Each number is 128 + 24 x the weight over its row's rms, rounded and kept within 0 to 255. Layers, rows and columns count from 0. Numbers have three digits each. The size before them is the row's rms in percent of the matrix's.

# layer 3 attention query, 128x128, rms 0.0512, rows 0-127, columns 64-127
075:145123100133143081101182112092141125128143126146132134145136127084215137135138118134118120128131178139153113111127129120140131113144116095128119107127129102126097147148128134120137120163146125
069:172147108114149150111130122086114142142127158164114151129117137120148146136106047141139157117157140114142135111121117150098141166119163113127128086121113135138150121112121127119124162141154129
069:103154125129135100102115136099135112133107142119132120164117110161065157100131081107090120137139117128163109114114097158104146118143147127119135158124092153116112109140093136068102144141105103
088:100141136131114116107108121188137130118100115150126124141147106145077133091083204115110142159092125117148127150126123142110153121125125115139183164096090149149119126136132108107129140105131127
085:127135105141110155146128155114128102124158136102124163120084110125137108167172087155153104114163126143111155130112136154147078166133110132118121076114161085105102138102128144178150111129089105
093:129134141134102093111131150130140146114124159124144146158138146164100114134123162105061099165105124118161140126121120128090152127167149132129151160108132161158094130161118120079138121065165126
101:132146125148103105114134120150139130137096137116160139143154156132092129115092190106087129137071119130147117105098142118120155139163160134151158137109102151162132113139119115077102159126163130
099:128147142129155139157116103141116143168156083139099107113154089107173109136110141126147138105116130115105152141157108128136133157121127099116153110142138091097130162109136162160134134175119136
088:142099138098160155152134120130132145123131106131120102105108105120197124144150074117160132119129126145139113148160113124127128139068123113113093114181135128115129137118139158188102120138124153
085:093109122074113127120152133129169124126104177127155129126074156145125135138182154110105133146151169166128102133119120169121114088108128123162103153133104182155080106139138127115121125088156135
116:163175122135174155135128126164088137138151112122082107117145110105097098129085109136103117093081097100122196158160124135147158163142150110110153131136145082109137170112145151163137147151117141
099:143150092096182153169125101137093113123154119132096100113121082107147104107144132122141149131125131126117147169140105136140125146099124093104131081156134088104110134152143164186111137168117161
091:126077134132117139105110105094134122107125133117153124182120142142130157158163136110126130135164154172118102078093123109100116094103123121116111127138123172114123095120146104125133134133131117
097:109121143119119111116132104147170153126115147112149111150133180136111117110135164120112133139090138154114089089077164090108168112150133126156184190141092164160123099124139115108133125079148133
120:118119141104076128123150122101159109141090143130169132133114126148104145138165148114143109163150148154140087117084135128117092080152122136166098104111094178161128125140104142105118103108151139
147:142110152153070107091143125128150129136093146122168145121135173161130150140136129119126122161117148150122094083066137115115145097163131160146130151094108183173139100120112111072145119081147118
111:119131144139195126154139106172134145120119102114109125107128128101133127136093145099130126122090117122163123131126137128153127143144120104112177150141156129119167121144126140151121112164099155
115:092146105112183137133119136135115129126132100129113134155152103103159114093143161111084120086144137136162139161167107139091109124071137095123114124190139119103073121168175133182100131140132121
112:116127109101112094106126182132126100131137081121152166140140082137150117134170143135135135105148156128162140157155122144080121083119091142148095095134128109136106125133157130120143128118150099
093:087121120135114109076099192114143115136148102110139139120157030113098131141148150124176139124157127099137140116119112128097139115131090160122141119141115115092099128124155149130155128132090089
091:106123138133101085077128126142175117138118107112157138125130149145142119155128120139074107108167106085132133127151139121080142151097160110133110131127167132126109162135144070158143168095150125
102:146140149127092133080135158078132131138128132101149116111132152128135126109165103136098115129102148147107101084068102108130164107194126148149104138163122136159096122137173113086133103061134119
110:130120144129086121140124095096110092128119124146132167139138127139151158148133131144157125139192146116102105115093140124127096103129130154153090124095145166145164145124071110124122109125124123
098:118133084132091114124108135157149093130140099145122152151184118138143090145134136119116132109167137096137152165141120166072106131119110161137111100078141118105109117130143136141170123108137102
098:072162129128148123153111128143122158131126106126108143120119097099131135126138147097125141128112094140156124147127161137125103135120116092134128142181129125104134106170120163162119123189109120
089:134121174131070142125138125133097124125089124114170157156129175139144161110148141143102117125165175144117104129113085142122122106162134140167090118120142146164100138152101107096109087132149161
129:116104146117108170152129131082099110123111103146160157144135115135135179149156124121164126147171156153110096092095112111113104074163139153159106125097118172132114102122091118106118099127111125
140:139097145137098149127139110076123104103123154156143154124136124129132165151152103122164121158150151134087111096063112140169127106157127167149098110099106171155153121127095135090137079108116118
103:139086133073152136166108130126130136130142091120099142183111126118137144143142142125135127120124138148165137144142156134118075093083122117110098110152145135118161141125131145177120105161131143
095:155116139140076109107123112123153109125146143151152166126113135157117118162133076135134118145178113097091125128155119163133109154121146165119083114069142123130170166105080105107140115080112103
093:137127121133050105108129102127133129143118134130150128108144143158090141168100121137131114146169117084102122136136123133141119161149142161139114153065146119123172192103041118137168135121120124
096:145150106131100109101135176147156142138136106080148090058116129140111091128125114110090136123077095107127140155149148128135159132191129140107122124108162102119122157092135130125150161112112132
066:142110094098154100137141142118145144132118126134089090136091146105129137090127133140154100130102108154140150130164084091145176105152130115133160098142093137136095178118107129121097132175167155
057:131172096135125121133116141122161105149134144118079127167129143099062147155138118123111104123137124081120128131117135144156139116109181142115093159179118156107096103127122182135143143099139069
065:114144107139103125111098116121161132124150137115106145115172117119116105154095103140110130118153121068120117142107171173134116142123091161097076153093122132102112106114125140157149147094127105
065:158083113135145143165103100084130153111092124101134110097133122141162118112146117109150144152112117150140139135094171124154115142100137116121137154120111110142078103132152109102094149131150155
059:074178155148141098118091149119130149102118139132123143123162141113091136138127078131122133141150089111167118119130178163146101134142120158133102120111131145101179136133153124156176139121125099
052:146086140115142124151121094092132138137130116137132089073097133127121105109093137126157152139104115114154122098123192123140105149093117100129184135119118098138114136139124116127122106098132119
059:134089124143134114151152118120110150172105119124127107121098174142142137121149117160144090125110114145134151154132139116138110176094107072128156124157144114117104148136117124105128132162136165
062:121128127085122131155143126120098081112146137159133107121126104117179108134162134112164140139140142139136156124114089089091138118097118144139124143112091140124068098124165150091103137143145145
069:153105127118132108101124181114109056106110125121147143119113095112143117168180118119164154134131142128110128130133123108129167094102078134132111144130096134139100107157166130113091108126133130
062:147144160147155086077110134165164117136147137147121132089094134107078119117118156138158167131120140118120138132151156131177135131135111131127160115095173121145168141124087110137116121106140119
071:121185146078133145148140137064081175115138096154129138127136106116186130117145099098090108127099114151183159101131106115097123121135178077126127152122132115122106115105149159104136111138132135
095:134087140110143147183159140100128105101107125131125145143115136152148156144182146110139133139135171178128106119117120127100127100086099114130116113150091166133136074171163124103096099127168140
090:145067103168180137114121122154115129139131117119098092192131163120080163111095133143134146104140146132126139150157105114134141144091138113096143115168110103090135134148140103170125136151146120
098:115167120109123135114096116164152125133160156139127117105147122119100086082094092127124147111114097100131147150134156132165131152146138128131146161089186111120110161096115137169161159136102110
074:145089128140102141130132115135129104116094114127158161121159165167098166127168175113135144163143176135108096124126112131097169076116120122149139106115078169131158112163130123108107073120135109
096:109128143193123118098146119126139118143113156116121146079132186142096083118101135124114161161113110129087137121102135124154171142157116150125132123098151158136159102102106117100136127131113109
118:132141119098184125151146139155089125103147121118128097133119132141157116100119113118106143108077129152173140142167120133124126114133108091122188165149135102122105098114191141145119119147134131
080:123171120115145162128123118143126122158134110102122134134164108114120149117129155106079141131076181134158104121142134127068130111157140081138118157214122126117108113171147132118120113140139114
104:120134153141113138110092138150161126148139119117099146141136109131117124118117129147153089099129091074102153085140125157183102139145098143136094118161180097116144145120117130156131099113116103
136:086159140160056095085106133134196117167102110126142143116146117125114127145108153145147080127161117086104116108118138097136130150153101153154105124140128132141114170111095135131154129095136114
098:130161087155090109115094117171117150119119120098114097178169157171099137127095155124090101142106113105095138156121141115054165119138181098128136124122132091136105130151160108137147161114149156
111:122145151155086133112132104079137119146104149114136149081139141152056142165142084111131113170127140101110104131089105125142167127168129148136137085136127195149172152132074165116134093134119120
084:143112125128096128143104086100127140114117126128117147154135137133131143164135163125182097142176148127072127140110112129095110112114136158145074064122119144130130116155095116103104142122128155
098:149164120126144132118102142195116123137164112145089141136135106096146071118108160141109120103139094096137167138166130172165114149102098118109122149132155077100122111111154136161129147128121129
105:093158179136109135041116158148156137172131108086137134129141112115107110090120134154118129094130120107176136085157176122132111142166107144114128151147135114123131114125145128112156128135103084
110:129102178134115141113136129084104126114103124124145143124131138151098157155155118124121127169135149135108112101110103118110131091166168159138118090150115173143168131165101121091129085139100130
113:112099154138098146115119116103155135143104115174149157130140134117141166175138160127174091122179142125091109091122087112143106125119144167157071093114113164139145148120069089105102107137131121
138:119120147108119143143130101087114131120104156159137177104114130128111141177172120100154124168144134135096120120083094151157127116133120141138097098113119167135170139128074152118111054131124129
097:152071132102170150134103137146106125116159103123117113168103119109163155084143140142136120100099158136112145118148158142137084107123109122119122134174137095104126133103156107167123109129107108
090:161142096137112109172140115123106149094122129166127126129103129146149119165112114083141111153182120121091155140113073132138121115111142137117103078080142102138125138167136125115102126080114187
110:124109109158104092135129124131132153102103104158154120151111126165133126161112132132126083145194102112118143133148090107120111139102167149117107100070102090137124145168097106108122152078135162
084:139128107172117122143120160164126165114122127148134079126081149165156127147105105099107078127094102132122135122124113111155137136159128094108136119130134073153124156110178131134124151101149160
092:081155099125087133125102108124109151145147111128112158155151119133146114130137102139123110114134104109103140140138116140106129116158116160130111089098130113116107155160094183109142116143107116
118:108174145140100158119095146127104129118111120142129160125155104132115125136125112154127145095170081117122143131174063144140105158117169158088135130121093121098153141132118136128129114129103082
092:155138166133148136117139133149103112106104132163142105101152117129134152128139121130126141144158146123166102115108129131134106138118182113112139197134097153123158108135156102112115125101135102
115:139107121129153096137162121146116089134131130099135101114117150154130125120130145094115123150094179141141093133077156099107173095135106115153149129140147147135105075130154103123122129115155158
082:143165112115117140125112129143108131102105153149137119102119109156165132095149094139166164122194083132108126134115129156159111144120150128120110155090130111119135139146137135157083113100113092
103:131128110124135097113147104132112112142117133101134114110112123172133126125140130080114134147116177137140083113084162114101180097160129134127129153097169162136133081122150115122130123105129131
093:144128099121150094118158113152101109118096129100149125110099122167116131092147133108131142160100149130177083096069167100148169110152135146145138153110148152128132059149168110121130135134144155
100:099058088141135114151147104141132160145116101131120108139121148125170138153104162124101091131101135121128108155158159124081144133093106091139125104152148115140102117176123101110126155145150180
089:137110145146138163132110144131136129123120121187133119131143131092157153146119121150115111106148126106084168141173109140114035149107135077115112118150099107109166168162143123142149146120093126
083:120116143086131148131146150104111104095128159129151142115107103148152126124164104105158141149103175159134075130096119143101172071151078109138124106128110143144115082090137148135130101120169103
096:135136099145099067117117100157115167129113117124127074138140123148126113112095126113096122135120120105149097130118178088114145140127165161144133130135134150120090106177124111141122177122150155
080:139125129155166142131135133144130144127121123170124139143127146111124162159111148123086115116152125130112195108159115149135069169064168074114140117145119112114162149150130111114156136121083123
094:122135168098133176133122144088104054148157134134153169129101127113137146136166163137127141137119172168106149094120088134116134093115106105142124138163128132146141144084150148115122084096114102
082:139128129094132129121140143107116118143169134107136119117090125127094093109148127118131138151062138151140121122085117105116170092136087131150147091185118137141088105096170130109107135139194135
084:127120156124155154154156113111120088102120151126162164099093132134125150146170145092164145152131189154099104092109117150157145109162100090130119129127140148129172088131149151116117097106103115
125:130128137106102104117153116105146121118117127113171132104087143149148119119154133105148119157079138160129067117079133109099197069182086139153127121121150146159110088115138120094108109109169148
106:179149131138086057130135145152118167124109143123149104154123122166125152129104146142106134122122122116160133122181136105129092131135105163135138095099098126141107123123131091094117157129136150
074:110162114124101179149141122087114104136135127150116151096148106105136121167141107116157128128144187116128125141163076139101124125074125114118124143107119129115158149120125147158145117099083093
112:135119136152110140095080116132119104145147115149084120139142112130124112118120113138140115097151102077074149136136119173132125164129110135095114145112162082089112159118113118169145154116113113
084:068119095116091133089093108121127123128116125148113110112143115123174070122137133095137123152134147088071114106092157152116132148161129127135134157093139130119065117145126143167115131089138135
087:139107150157116108114130115091135125137128126130145084136137157116137123147098142101116139127153141121109078032120172096121110106108117124157084137129115150117135113168143090112117160097138118
101:100154132130109130135151094118133132155126163133150143084094165090139122141112147086128098143074138125061125166086081140122196125135147102160122138129156145133100130109101143114135120109139164
075:157089157126128125151108129101135153123132126129126149152126123094146174157143131126168154104171128127116132101143104105159098103107127159137100116142152139118175145139092120133093102151103111
087:137127119146093114091094146150114103134154124114110117132134102156143084095124070133124120102153101102134127138156128151095120158143125128095122105084150090080091151114156139180148189103095105
085:084121101132105157114135087151134127129120110152087132098154116141157089180112095102144146139131150106122110178140103149095146138169113119121158140080163143115155122117120139189117123130105170
072:107122166130116144135143124123117108115145144169172148106106151145152128107169096116164157109119127157079090114095101137140134118151099106111127138131149146132192107068141096088127105116116125
086:112106132102140155147104115147091121146134121121115155145123125129165125106176149117182122117136134135090153110103065177135107112137120144129098118141158092124144151090110145158123104132105111
099:130123168115123148134099129138097118141131128109125185098111091114130126120158126129140124124114090108089165164088077151171135148131138152109102148138152101122155142091088180137143078144098136
097:152078124135162137138098113083089097112167110158099107152130144111119179103123119129156141134159151127092123087137168133135115110097107124103117153145117124116155112156144111181107108142118095
101:172101143165091077103116112129151150134103121123126085138122118141152128115094131126132098148139103103126083144133150084115166147136126175114109119117153134112119144158122105118112155131156161
088:163105130151087086100111133147164134125098131126121110138117113164137135116112095107097135119147103112141083094129153083091096152157139147118116144121134136113144141148121091108119173118131144
120:165106115152101074091132135163135144133117136123122090156129134168128135105105135134122113119133105104112111103125167118119130134169100166115115113125131112138082117138138085103138164116157139
089:108155124169075107098111118120186152144127102089127139124162097139148143175106135113098095132142148101135138116140128109116111121164141149086102134093173113094101155161117156113136130130140124
103:102150126116160105158145130084134142077134152135153097117175114159158153091147104111128169132146148140133099134124146106128109118112143170143146122147082173113130065130145119130121110113171110
081:121132148109170143167159141106096094090135147133159127121124126162109146096153103135099179151120135134128110169104116125115115096089125123160164162159081148134140064123157121126126109131183096
075:102157168075167139124139112155067129131110137153115127132100151119111111108147146120106128121081101149129146178128129103133143127098140127136144155141103130153134128143145079132103137119121157
069:126111141107149109140110140091145122095149120093143126139130118181146159104159087150145134153177155139127106102102117159110107110114114123151135074142133146103155104108147147145136091161140101
088:131134155087161139153163123161075078092118159143150135128117168125099130090141135126099157151104123150147104161103126102130167125090128133138140159138088126161107054131149115119126118099180128
105:118147127099140126167159114158105089121091152132155114121112157130117120093150141126091166131076125164166132160113131088132164127092154121155134150130073119165106093145148112111142134121174139
094:124108087164117130150089132098113129167136082132100101162158092116160152147088123132158107110137134107109157084173113140140113142152110125110108076139137125076131156141136128155130151163094124
112:151103148135136142099100133106126138122165092118097116134149099129163136115089096149168135119168132113107140099167152173148095135145115132089120103120164122072131157111134141173139136144088117
110:118142124101111138113176125163143126113105168129168155109096174150120139130165135122102136156134129124147094136080147114114159115100151143168129152143110147164113076132123121089112110093172128
103:132102145158189135145106131103082147123157111135109102135142125116122120128118106105112162099095086113153163152163099130174111140124148131109143113184139083088149108134156132177155143175107116
116:129125097101163160127112137113092120104161105150090097161149090132178119114116123148164132110153140141125153114163133170138108126124116102103134108141126106105132156124165145160133125145099112
117:094125118125064141120133102121159107170093130122156160096101143124116167132156144111128120136148154123126092113128148101090150125156169151170083136134128155139101127126100115083102125104126130
162:112149128144091107117165112155152142135092150131151123096114183119117129124118131104104114144106138120141098142082135082118158126141135145153140143124118145180116107153103108084114125104174160
159:112150130121065109115154126129144123146093141134172151100119154156106140150146149111134110154124154137136093103106157113103141128171125149168113133122096177171128142142093120083111104115133126
153:138124137139096112116170119129158127135083156139176159088112173123117140153161142111116132159117145142150079130076099112125153121132126143152133139105122163178131109126090132077111092096149139
123:132122151125167112129114146137103161118120101089109098169116115149133129120118119144140131101124106140163149104112132138162075140137096118095149122128131090109147155131172141155157136151149137
140:086117149121070137113124138102137090135122155148155171132155121127119138075158115110132110132165158123130094084168131124103136084149139158163063132142116176137083138138104108095102112093132089
081:134093135130075114112123153131134158120112112145171161142123122137082196136122162130145088126126141094140101125125160120118079138174141150122120126082149150119121168176147094114135119133091142
077:087087137115148151142101106141109131151124105127089120125163111075095147145125126107147143107158129099166125112144139141107122122119126143107138127149126145053127094117153160177164153190089135
130:106112154146102107085117126110144104152111139115167196095121148121112118132185139110111136134149133099117098095135129103102148132121161143160089126153136146143118133134110089092111147089121101
133:106155153142092106110134086104164148107119168127130116110170141130115124125105121083130104164119148113086117130108117117145168127184112137142109129122122187175133140141089126117102096105100149
111:128120131151063126104126139083157110166123139128148174106109147116100128148152154118135111139166149130125111119127109118104127127133141147141113141099142178167118158116065103072118119075114120
083:116088143130137190134115125152115121119147140165142193150109108135177153123158120129145125127123136147096106126116115134089097105078158136162101110123142122118126088102179117153128127111120089
148:146134125080174142150110151132105133124160103124113119163149114106125128099138128153139162110116093142178149111133126157138097135128114115107154139147132098088133114132180169153158120159119101
105:116131151144083092116152150117145148111113144123168119131143145178104135099120134146116111143138170116110105106146092128134123120183099146143115119123117188168138163143089113071122095095122147
091:097118077136133143154140103141124132175128074121108133128122109122158154143127159141139133088158112133161149138145139132136076151097151143149137159108117123062119119120145151146147175157127149
082:124130102147127134142131084131138129106143120136112126127114135151157079151108159126160084136148101128085160153105073156159127120101133106132143128112080150155172147078121168143132112093117133
127:116100162136078134131139123094107117163096147151159131099102162131093153127131142120139115130107143120113090095144168091109141111156136165150094134121140166146118136140102073091118129132124130
114:138091148149105138107102146086158102121135165114160178095123145122110123148171132121133099159144133110066107106126103115110144111134121128138095120107143146152158156095086092097095096078096104
096:131129112124134126143132144137157125155099120104150142093085150127098141196151145137103116139104118136115136147108146105095116156106141108155150133132162100132139141134118103104118131116149136
110:138122138131170126120111132170122119130114105073112108093095164109111127158137133133107168120126106097159121115135159122176136155094160121116133126174142101087144090107173128159138176154130127